Each number is 128 + 24 x the weight over the matrix's rms, rounded and kept within 0 to 255. Layers, rows and columns count from 0. Numbers have three digits each.

# layer 3 MLP up, 3072x768, rms 0.0352, rows 2953-2978, columns 640-767
165178174157135133117121129119119141148122143161154136155108131140172112156087093154151102104104118142144110145146135115111101096106129104106120139134097129138118114111103160143119097129138136108127107161146117121092149152099124152160135133110120127085147112154123065138124110134141104143123131168150134103131105125098126135109114120102126161143131108118118146122147097068135150105138
131150128124144121132128106146167107177128113120094135102136098106105088122113130096125168116127120131149142154132159122138126121076102165165113135151176146155108148137125157125106096120125112140083145084114121102170120102117106149145106091131111093090150130089105140139138091132163121119132097135130130130143120126134095144165108110133134104152162136119109145126104125066118122128151
176079121114127124166135125128113153162149111094127149118169112135125125092048124121147124102119157092093142138178143093113171130139109135085138085155132128128146129130137097128094120115065117154085084156129104102135072113093098133133124122113125116108120127138101144145149138092142182091098148165132161141117188129156065132124151127119135111110118136127135140127145119067114159120105
127117104088115126138116109146144137116156143123092133117125151133129155128123085121119165103123118122139164135113145128141143140120074123148116158102174147161102138105136112152130113141113107124141141125126114121119113128132095155140131138163131131145165138140136138092161147136161138101123142117135138134124090149110119115100130120105117185135129135143108115147094120112147123112146
147133099135148162123102101143076143122124127127150120083129088124085107139117075150148141117113153145106155131083122126154140133182154149114125115102134107165120106154134105170147128135143130123165133119122112151155127166121134094118131161155128122129143125173123114156142119174147126175116132160146100142125154109158133153134117113105124149155129100146138142149112103095142123148126
129129126113116133140125133115143130134074143132104129147135179090103142166154115191185159122132163194077161124118107144178077128083110130138085115114106140092156127117104119136131114133117122126125144111131104173132137095071138114189137100135118108141112109130139127110130131114154063143136142131126106128150175160123131143152143103130106134134135120091121177125149129159158110129138
164102151115101148112141139129117119130119099108109119111169138119105146124093151147110163110117154127134114142120138134122167149142123151111119183121145169121176136140149126134156155150169105149142116112137168143108113122106140091095125145147139158147067115098137135116138122081120110137169115134131131112137110137158121148108106123134136075111083129102143135141095149135109127116135
128139143115175114161155136095122102161123153130166092134098167123132081162125126126108118110138121131124125142168126117131105098143135142150089149177094121117154145100119126094121150128126104115132064102112160086102151135124156110085185108086111121153126128125107092103087113089133106093163111100134084130146149119132114115134141122070149140136117098135139143144144155072149144102131
123136179155073149126172157126096094131094140129055131160164126161163109091110099114149154127120135097124155123134137131151105116152101123101110151104139148115149143111125177119157148112125127142103161145117144109172082138098143128147141158159140160098170126136134129113121148163141096112139167114111130118135156127116127156121113099146152138144115124074132147156139124070125128155185
153118147131086143095126141141144114129088120108131151142161116150123102189133144138130156161133153158094132112189145104137099161142113169101084093133085161146137118134120140111128160146158099102166154100121120136127211090113122090102136126193108124126117124152114092177130125112153123171160127187144111164162140079113117150125133095106158148143092111128159149137143136078175128132105
116095165125090131159126108106113121108131114114137108135089114141137131155150125124122182135116127108130119121109144112140126157143113122161141114117137128138117152138143106161181144127119102097139156106161100144133130124123149103132124110160110152106155117110121129103170169112130146103108125119113128138156121115122137128159140150128134132141097104131097174152130130118115119178129
105101123114141137150169125130124140129166166146114063101118183135112132133140141118145147131159131146112169124109152094106131115092159133072098152115150136108100127101133117108158119109121124143094141121094095079119123103139077082163147141100079132171068171109127114137083134138118127165105119100175146132136147147123141129132139097097116144137159065133116125132127155119123105196132
131112110116100117127160167139157152147139122130141110087140136127126179087084122153125162150109125100156146108154128079130145154103159138151117099118127157119100114119096142093099124121113134120094158094114069123171085159153134169103097100136139143130150145175128095140094143138139192137125129096110125116112086089120129125132132031095116171162138124129118100121131139115146135111125
172152112143109097137090157126171136139114146088128154147120115121137136102136140177145104157075151155124122140152068123144111173123110130142085098095130117123119145148146155166157101107107130112119157135114138132113167182101147123166133074146104124103180115122103135142125118181119135059093120139117132123135126133126107111108147077076134178121127129158152134141112090121125120093145
134111121128121112143114156135106108131120130109185160100147111100111119123139114127142114126151121161145111145131099115162125096105125128089146132166128131123157125146149181094180147129147121150136147140093137171161133130136107121126165129151086104166096103127134113130139145105092112119110100139198126125184146161119116165109154117118095137117143133108126120159128121137093124123110
182112100102120099154107141145123117122131099131179132139140120124146144155142122111152153139107130158128146144116141115164123096131107107128131162109134144094143106125151076173128128085095082156162147126121099120085178155103151152153134138099087158121177112097121194123168123142103095104181123138134147135153181128110133120113121134128112094110129146079110148151117095130088127092146
169102087134147093105170120139138153129139116113115102163164157100133149162127129128132130133101141083124090104146100097129129116126143120119090134153098141138134117127132129131128149105137122113119138120097132140140128106155127134132122114093116143138140131093142124137103137141100119144135133114101126159150110106136122116155142129165118115121124113142130142128114133156154115140142
132111147170085143130116130095096127136116131121137144116119119124087139161118131196135139115116096089123165149149119110133091151132099156117115083111116129125128124136140122156146141093133141154149165132110126105145151151108136126124133118119123118125133127119128136136140119166121120135143134115112146130148137136134154118098125112121108141127109164173131142138117114136162153122165
133108109125110094093126123131157151155104149133127130115099159150124141127122054111127117116140163104147115119116118094154127140122150125176149120143116120109094135121140116111139122170158148142158135103139130119126153093129112136133128119110141128105137127143122121110081112106138124093062113112114150128167124125148146140128113092108141113116153095130143147118123143123157163113139
123150168134145129124080126142103116110099117118136111118165144145121115125167139172135142124107163151135152114174130123099108155139106126140120118168132120127144106174121106147156169132108102165121089115122106128156109125133137110133119134126120128121154157139114117092154119108144116130125135114124130136130132140109151087129103073115142124107125106135125157151132129146134160159134
111141137134149119099114116124165152145113125141145147136189118104127127107122093136151138146088153110128162122133074155152109165117158135149140069140140171146135139138138119143113126101150116115110099146123132161109142164115099117111148163148152132129122175108132065101116077163135113094115086112144117128135158144114149166130155074118179154137120106145139108127160123174129107129095
158136138127169077090139159149150071157115131084118106145095142123176136072114133164135110119139163101133111125095145106079091168078146115106106149176203133118122118160135101080117160147072147122157185125159166138126130122119162130143135099186129160093163123089144144138068163142147147134134136156116141135102141112117156126073133115107108214133165135133092185125149133088130116107150
153127128106133177108115140126128109131102111097145097117170136109099125097162139168113152139120186121141106120184095112105157130090102138149143108169118109149159154142143081150114163127143110136120109094116105159132114067098140119146114101124140094163171133125105105141150118101160145106150135103114126147155115141145073131143112133142114125139153101125106140171101089140135157145144
144114086140159099110123092088122157123130142146121078154141120129176144144125135134118122104140128105098100132094092134123148135137127095149120140134147110155128167151141135174119156153114143134132122114135109134145144107141137109144120118127161099149117090122173123098142145124128122109119119128117134106126114113123149142114111141133150128167124083101120107144168135149143101121142
164136156142134106114115124139150139165094084091117142091128135101110149095124122116124114118095166145116118124141106133140112148127135115093131071149080112157179092146138129110154101126128144104140141128142124174139163150115116163193141085116091127163171106144134113159133117140104151115128133098114106136166134106126119119146155089164126127114089135115121132115126133155142144116098
152134146117126152128159117138102127122068169142139119123121083108099133139129105096132126133144168161118120142147067177128147118105111119133142135134121122115140140100130125101109109098165141119141107124123081145116154141110133122120167149122116123146149082103157096108125131123126146151107113138149139133134121153118124115134153072115111105089106150082096222134115125114138126151120
# layer 3 MLP down (transposed), 3072x768, rms 0.032, rows 2953-2977, columns 640-767
126143097128131108124117105128127162119116137117144111140136124090126156144147138121128166141110119092122121137098133142144161112137122164122175118135106118143170161064143139119125147103135104118126101095104127144116102119138110151112103103101100121129131138150104137127111129159146089131145129162141114099104153139146139151086142150145136141138134158129119103144147142147102139161156
120155135145134114160135096105109078120149118106072134131133096141109128082080140159108144149167113124126125133116158149108146152129135151099106099099140103110144130156123110161095113120095147140158135136101089112103129106192123132143129182130092163153107137084121129114132119127103113116122150158082097087147154116114094149117131125114141119114122142147125134145128166199096116146153
162094142122127119143129140116134128148134100110156140114125129153139125085100125127132139115132134125107145125161122098133103152142116176125142118140125138130131000135088111131122132132114105138112115124123146083126115126120126116124131116118131122135122122124142142106145118113130138023133157113139139154129140143135117124131114131098148142142148118124128142111142122106129139125124
113135098143136155133149122120100111145145135115163161090157133102129107093087130086133139134082133127096130129120123124135158124146108125162135154128144141090123102140118133139168116120169127155152141132159127117120121142144122129118104086140148157134116150083100146137092097124124121109115124131119167128131131076114155072088128129125140131123129129119133140176120145089123138084132
128126114133116128133105098122145114108132156135166130150140138158135149099120158126146116127120164105148117139144127111095091173152153121153122166141122160148154158101119142117135144150122144107130127106140123148124157110108159170099134065135123117128143100106124130082164160101176155157127120132109132116139127136128124141135148166107111126114118146122117140121134157128130101127114
128109091106126174129158134123132101101106111125105145117155153087098115151106174132120194123133129137135177171149117130134160174107111169135067101115112132103135152180149085154101143166161145109149180077143120175176076104092122141137086140133099109121166138114092130127135160147165073148105112155159121106143192164134141155130174109167138138107090134117140169113114148126147134123140
113121112139158108145132147145166161191162132101166120123144178136108127111150122105125139149140115089111083136147111098119058111111114145105115099154135142133108122154141147117130147100108141149107101118098132087118132157157114163091179109102130062116177119131113155104126127147120169121132134124127152141098150125134064104160093132136133116150134123161125145145107130128114142186137
090128108134121142167136129099117146138108122144123102107130109149153083124174104143131141116106115130152139102098151139136109140121113097134147083123122139113135157116113150137149147155133120145071131155144132132125151124150107134167089142117117174120114113116086127142128151138151104113147140140174128110136079105122152186102150129150166148121104134098117117139133131149109141137140
123145109154186141138114129123171129147125137065119161104113170120123169111132093132119093103140134098113128158114126153128116093120100134098152117099119078154151142146100118145146108130160143138181115152136138141085094140125136115165132135102135103151159155112139166116154148160104119168179102132083120143101128116161117131137154130162147145119134156105159158139121121115156110116082
156156159126103114108147103148150100127135144136151152147130123159092135129134138118129158125111150089106129140130137078131126179124115110089119145141173133135113075164100121155126130151133128169099117099146157114110113133086109128116106097123174144118132145161118110170126179124124110163145113209125123153134123161164092131103131164071115147113139163159145166097108083103109127106117
112155125177122157153111122188113124144117102125113130122129102077140130163170115125160107153110137144175149115134137116099085130112167135132161099132126145105113112179115132129128117068125148125131094115114133107109121099119136113109153110137145136114150150123132108137122145163124148104139119141078081104077122163118139157153119117099122114137137149127093102081141138089148126095103
123146101076130093166090117157134148133145175151133158165140087097083131122114138124200133183093118138151088133208169138102122159141120136101143135066122118132074120163121137117139083149103143188134049141107096162126132098100113081127134112162141150100150125124144155146111118124146137159067095120145121052143164103142161107158112112091125139163108140106137061107139205129160181103139
110117100065128146150102106131184159104142099093073085115111140108132123094150076120112134141100105134167110161141142143086167108142070153125112127143152103124067111090110125129096144116124158107172117154106115153155112141102158114145138131129118156135150144091146193136141121148103134149142123103140170129143144113120085150095116148123097145139150157130101106090136144106115174105130
123108129147160119087138176131106134114146122132093104133103151150112072112090116137156112130139119131095114154137135104106094120094121128083143123097127133104127109147117125131069139107121158109121130088138127107158126096132122152113160152087129122105165130118101090162098128131167101145146129163115117147119118120153166134123127131162116074134083147140112106166116121068134137154163
082096129123131154154138109113143145136097097118126136178120107126135101095154131128144135154121116116116140103129150134116149102117144133124118114119129152108135131191122151107105147141147147132130103081105111146130078123089139141144105138146125147118135118146133149123114093160155105166103118125153119123139138103138130122150137114141148134119131137157136116135152138185161143100089
097139131123147127146106107171153145159151084149097112123084127165119097127123176152140150105134125143129106120131110083104139131125154149123146143186103119125159142147125087073134168174159167150122120099111119105163143118148136120137144164131105116113118154119140136123133096130112107118126153165143174154131119175162138118149171134166134143122096102129139111107161168161107118098138
149134156114097128147127112146135164102086144079103122127125126134121126132133110124157146152142114130131143127151130148105103124126154124141138152119105099124121146134131091094104140142146139140162149136088125108136117120119143134121139133110159158159138139142117135122135114138144123100134118137094123115129119127136115115133136125141087119141151121111149139129147145119138144121103
113093115122146097124090125137112130124163117126135155109128109085148140140122138124125156125134116126128109132147111116150115144157099094116114119109098114102117095153128158149098110129162129124121105121114103106100116117126140149128115113158105164151159134098160120136117090130135125101089068180112153144143134122157104138144142138130136122147104135133102115147119132135144125147149
140127119160137123091111110127155118121109130185156102110170124089121168151152121126067084126134135150114137131088134121123154146125115129156114151115166106136151118126117140127104123120156095097115119128143129126101121133109136124157145125119115131104124134113120083132105097171132092129106113137092130144134096067132152154135134139111128116131104131153142159159123095159134114124102
149119105100110124105132160144155106155148134148110103158132156120106123140077129125147113097127156134120145134116122127104110110138152111141139151120125125107120129116120133123145141145148121162125150124147106130148153117135141106131128141112125112166140130126139132138138124083135142066116144094145115146098128112114141163138099149121114130138150159098118124114132153157119129180132
162123160161113125163125158113154128103112112119100129135086134078156116108176131116127166184113085171127097126158150129132158163136103124120103111146140103095134101116075176121089132096152148118112152102145161127159154161134088165147094129132103138156165123137148143137156115151145099102123109112084168095142094117135126131143120103164169153165100148090102169153120116110090113152099
120128158167105167140094147122140207142146108138140089152151079186091139138155166114132054097146094084108125109188184077115114156129183100109072141147071084126139118167126170123133107138176110115146094139124110167123151146162116141106115145116057056093116127097114098125081179086116127127146117230133116112171160168155084113169117158157179171105095149094105120175095149152148154088129
124102115060111118109108141128112128154104140135131106137114111129115123135121160084128132126165151161101125125114102131151122095137186100110135133153144109146123159141123152149102132119141114108175122129109121119119146156126143124109117120125120096120110134111097135147126112137127174139128126138137143124134120119121130172131116120109084137150088124105096143208149111121161126091129
119097142133132113114114133134140114130139134119127129113115143134126139156119126143117122123119110099128123143162103130131134125129120129122118135139122134139140118111198134136108150128103110116151108144105148103138124116106137102131111124128130133173129139105146152150142154115111104117156112103142130118158120134128095127126167128105128143120167152129123141118127119132152123137110
113136150106117116112144144151147129140135185123135137144102181136147117142109100097113066096138113115149104121123142128085148134131151165119125165104086132144138125112150131130141138122127113133100103131117183115095122147135101130126088135098130175148109139149124096110106142120153147067113142131142126181133134124105103107117144120113131129126116124115103080144130149147136132099115